Part of a small language model's weights: RMSNorm before each block.
Each number is 200 + 20 x the weight over its row's rms, rounded and kept within 0 to 999. Layers, rows and columns count from 0. The size before them is the row's rms in percent of the matrix's.

# layer 10 MLP down, 128x320, rms 0.184, rows 0-34, columns 200-239
093,211,182,190,154,241,181,211,159,218,181,222,241,192,191,166,168,172,245,185,187,185,211,191,235,161,187,192,189,213,185,176,236,206,221,199,188,173,191,191,201
093,179,208,176,202,210,207,176,206,193,192,162,212,247,218,237,160,183,176,178,172,205,214,159,205,205,231,213,218,205,174,181,197,173,156,201,202,202,226,195,165
084,162,198,167,189,172,222,195,231,182,188,183,231,217,207,188,199,209,162,202,195,175,213,190,218,198,185,197,198,184,191,173,238,196,166,234,169,199,221,202,192
088,202,231,199,209,208,218,160,201,194,213,171,219,205,206,170,205,203,147,218,203,227,234,205,167,202,209,233,240,206,196,193,180,207,202,232,237,183,184,178,196
102,201,217,237,184,163,205,196,205,206,193,204,163,201,211,194,212,191,208,193,196,177,198,213,219,223,216,192,210,198,203,230,153,208,171,186,206,173,202,199,201
138,188,165,183,186,190,194,239,220,226,220,174,216,177,203,194,234,213,205,191,207,187,207,198,197,193,192,207,205,194,206,197,200,179,182,192,196,206,218,223,215
106,174,191,209,235,199,185,173,234,211,163,228,199,208,197,158,156,238,193,233,197,181,208,188,209,180,205,192,201,193,182,244,201,205,233,197,163,231,218,181,228
100,189,208,203,189,206,209,219,210,186,204,212,193,198,199,163,188,220,149,236,204,222,183,245,206,204,189,194,196,203,200,208,184,194,164,191,194,232,238,189,190
094,232,194,175,190,184,224,212,197,177,206,184,184,214,205,194,206,204,194,235,204,173,195,198,205,193,214,198,223,212,186,180,215,174,224,199,211,246,164,225,203
092,173,182,178,173,191,175,181,186,188,180,198,221,205,189,220,197,216,220,163,209,180,230,204,212,223,211,219,203,209,230,185,196,204,202,164,217,205,200,174,187
089,222,177,204,202,197,205,183,181,205,172,170,230,218,173,222,181,215,212,202,167,204,208,235,223,188,170,180,206,207,196,172,198,210,225,187,209,156,188,172,202
098,237,192,237,202,223,205,216,187,184,226,217,204,165,206,178,189,205,232,202,230,176,240,187,208,196,225,219,213,223,193,211,184,167,210,249,209,223,164,207,237
104,201,220,204,228,222,193,204,163,174,231,193,192,246,179,206,171,230,203,195,187,205,217,223,219,218,182,220,212,220,184,200,205,186,183,234,203,182,205,187,191
103,183,181,206,200,191,185,197,191,223,157,173,216,184,196,181,209,175,161,193,172,188,187,208,202,235,206,248,194,184,201,206,216,230,197,210,194,174,225,206,151
097,197,184,214,163,210,208,223,214,196,162,206,235,205,199,183,188,214,211,145,171,226,181,200,180,190,209,233,191,166,195,162,211,203,227,169,197,203,208,210,216
091,150,163,144,200,189,161,217,158,155,194,202,200,214,178,206,195,230,194,200,193,167,207,161,234,191,232,187,160,189,204,161,204,199,202,201,202,194,182,245,196
097,213,206,203,188,185,197,190,212,221,217,235,227,234,216,196,191,223,199,224,192,187,181,176,169,214,233,187,148,198,169,244,188,184,188,193,185,223,212,201,211
102,216,206,177,206,191,203,204,181,185,218,185,179,210,210,201,150,208,144,202,168,150,167,207,213,200,212,215,218,235,167,192,210,221,226,187,190,197,185,217,199
096,186,211,195,186,174,172,210,231,165,186,264,198,208,170,235,198,195,175,204,170,191,222,231,241,165,207,192,205,207,199,188,195,205,185,219,208,234,196,182,214
107,204,206,247,200,222,196,167,224,209,240,196,226,236,198,210,215,222,194,204,237,210,204,198,239,193,205,210,197,198,216,211,177,230,228,158,214,211,175,232,229
115,201,218,183,189,200,184,178,172,189,177,218,213,190,208,182,218,203,173,187,179,168,220,170,216,198,241,236,191,197,202,208,235,188,191,209,192,196,187,234,184
099,194,216,204,215,192,196,222,192,203,166,200,203,175,187,211,220,241,162,188,204,214,183,224,206,201,207,191,186,179,233,179,216,237,186,213,206,161,244,220,143
095,174,223,220,178,212,208,224,211,170,208,179,190,187,207,152,191,216,200,203,213,200,172,205,210,200,171,209,176,166,199,179,197,210,197,195,200,224,182,229,210
099,212,178,189,207,193,204,226,174,187,200,182,210,206,193,171,242,191,174,211,228,217,199,221,190,199,181,158,208,220,190,216,200,195,209,232,214,212,227,202,235
092,202,192,236,215,208,180,194,149,237,222,230,205,185,211,230,184,203,186,183,145,172,225,195,155,196,193,194,203,214,199,190,194,174,224,198,199,197,229,151,206
187,216,207,177,178,201,208,179,203,176,189,180,159,226,177,206,231,203,190,152,212,194,200,204,217,182,176,214,214,199,201,196,222,182,187,216,144,198,217,183,191
100,226,222,195,189,205,219,225,205,217,178,217,210,209,199,161,181,192,203,183,181,184,197,211,247,218,220,193,184,210,192,208,203,194,180,215,208,207,180,209,144
095,188,200,181,183,185,210,168,180,215,208,159,208,222,169,167,193,182,210,191,201,196,193,202,199,226,219,204,220,171,253,199,161,188,214,212,239,195,182,183,209
085,209,228,194,201,211,174,167,192,185,216,170,213,180,179,214,195,189,218,217,182,213,180,191,230,192,215,177,175,192,186,175,193,166,219,217,246,158,193,197,209
083,205,206,177,171,183,208,196,199,190,166,188,195,176,207,202,197,227,251,184,222,223,178,182,202,187,192,184,226,206,239,174,187,231,165,176,200,216,198,218,210
088,214,182,236,231,217,188,199,181,195,183,208,170,210,213,233,211,213,171,197,179,204,190,200,199,187,197,240,177,173,218,186,218,197,201,194,193,182,248,202,198
085,227,195,200,206,223,196,188,206,213,168,215,209,221,183,250,208,238,194,162,205,145,196,205,208,214,212,190,195,206,172,213,225,212,220,197,187,185,202,198,200
094,188,171,196,204,222,205,199,183,220,221,201,182,191,225,240,190,222,217,210,218,218,167,190,200,194,185,207,184,203,199,230,204,180,180,196,189,208,210,220,194
087,213,226,178,201,184,195,200,194,144,170,216,195,209,219,194,186,183,220,164,232,174,213,206,208,190,211,186,206,205,188,193,208,213,241,185,196,216,214,146,217
088,167,201,200,208,182,208,203,194,190,198,177,192,164,217,208,165,161,218,216,202,238,218,170,211,249,210,240,247,207,201,190,236,204,184,197,211,190,187,201,189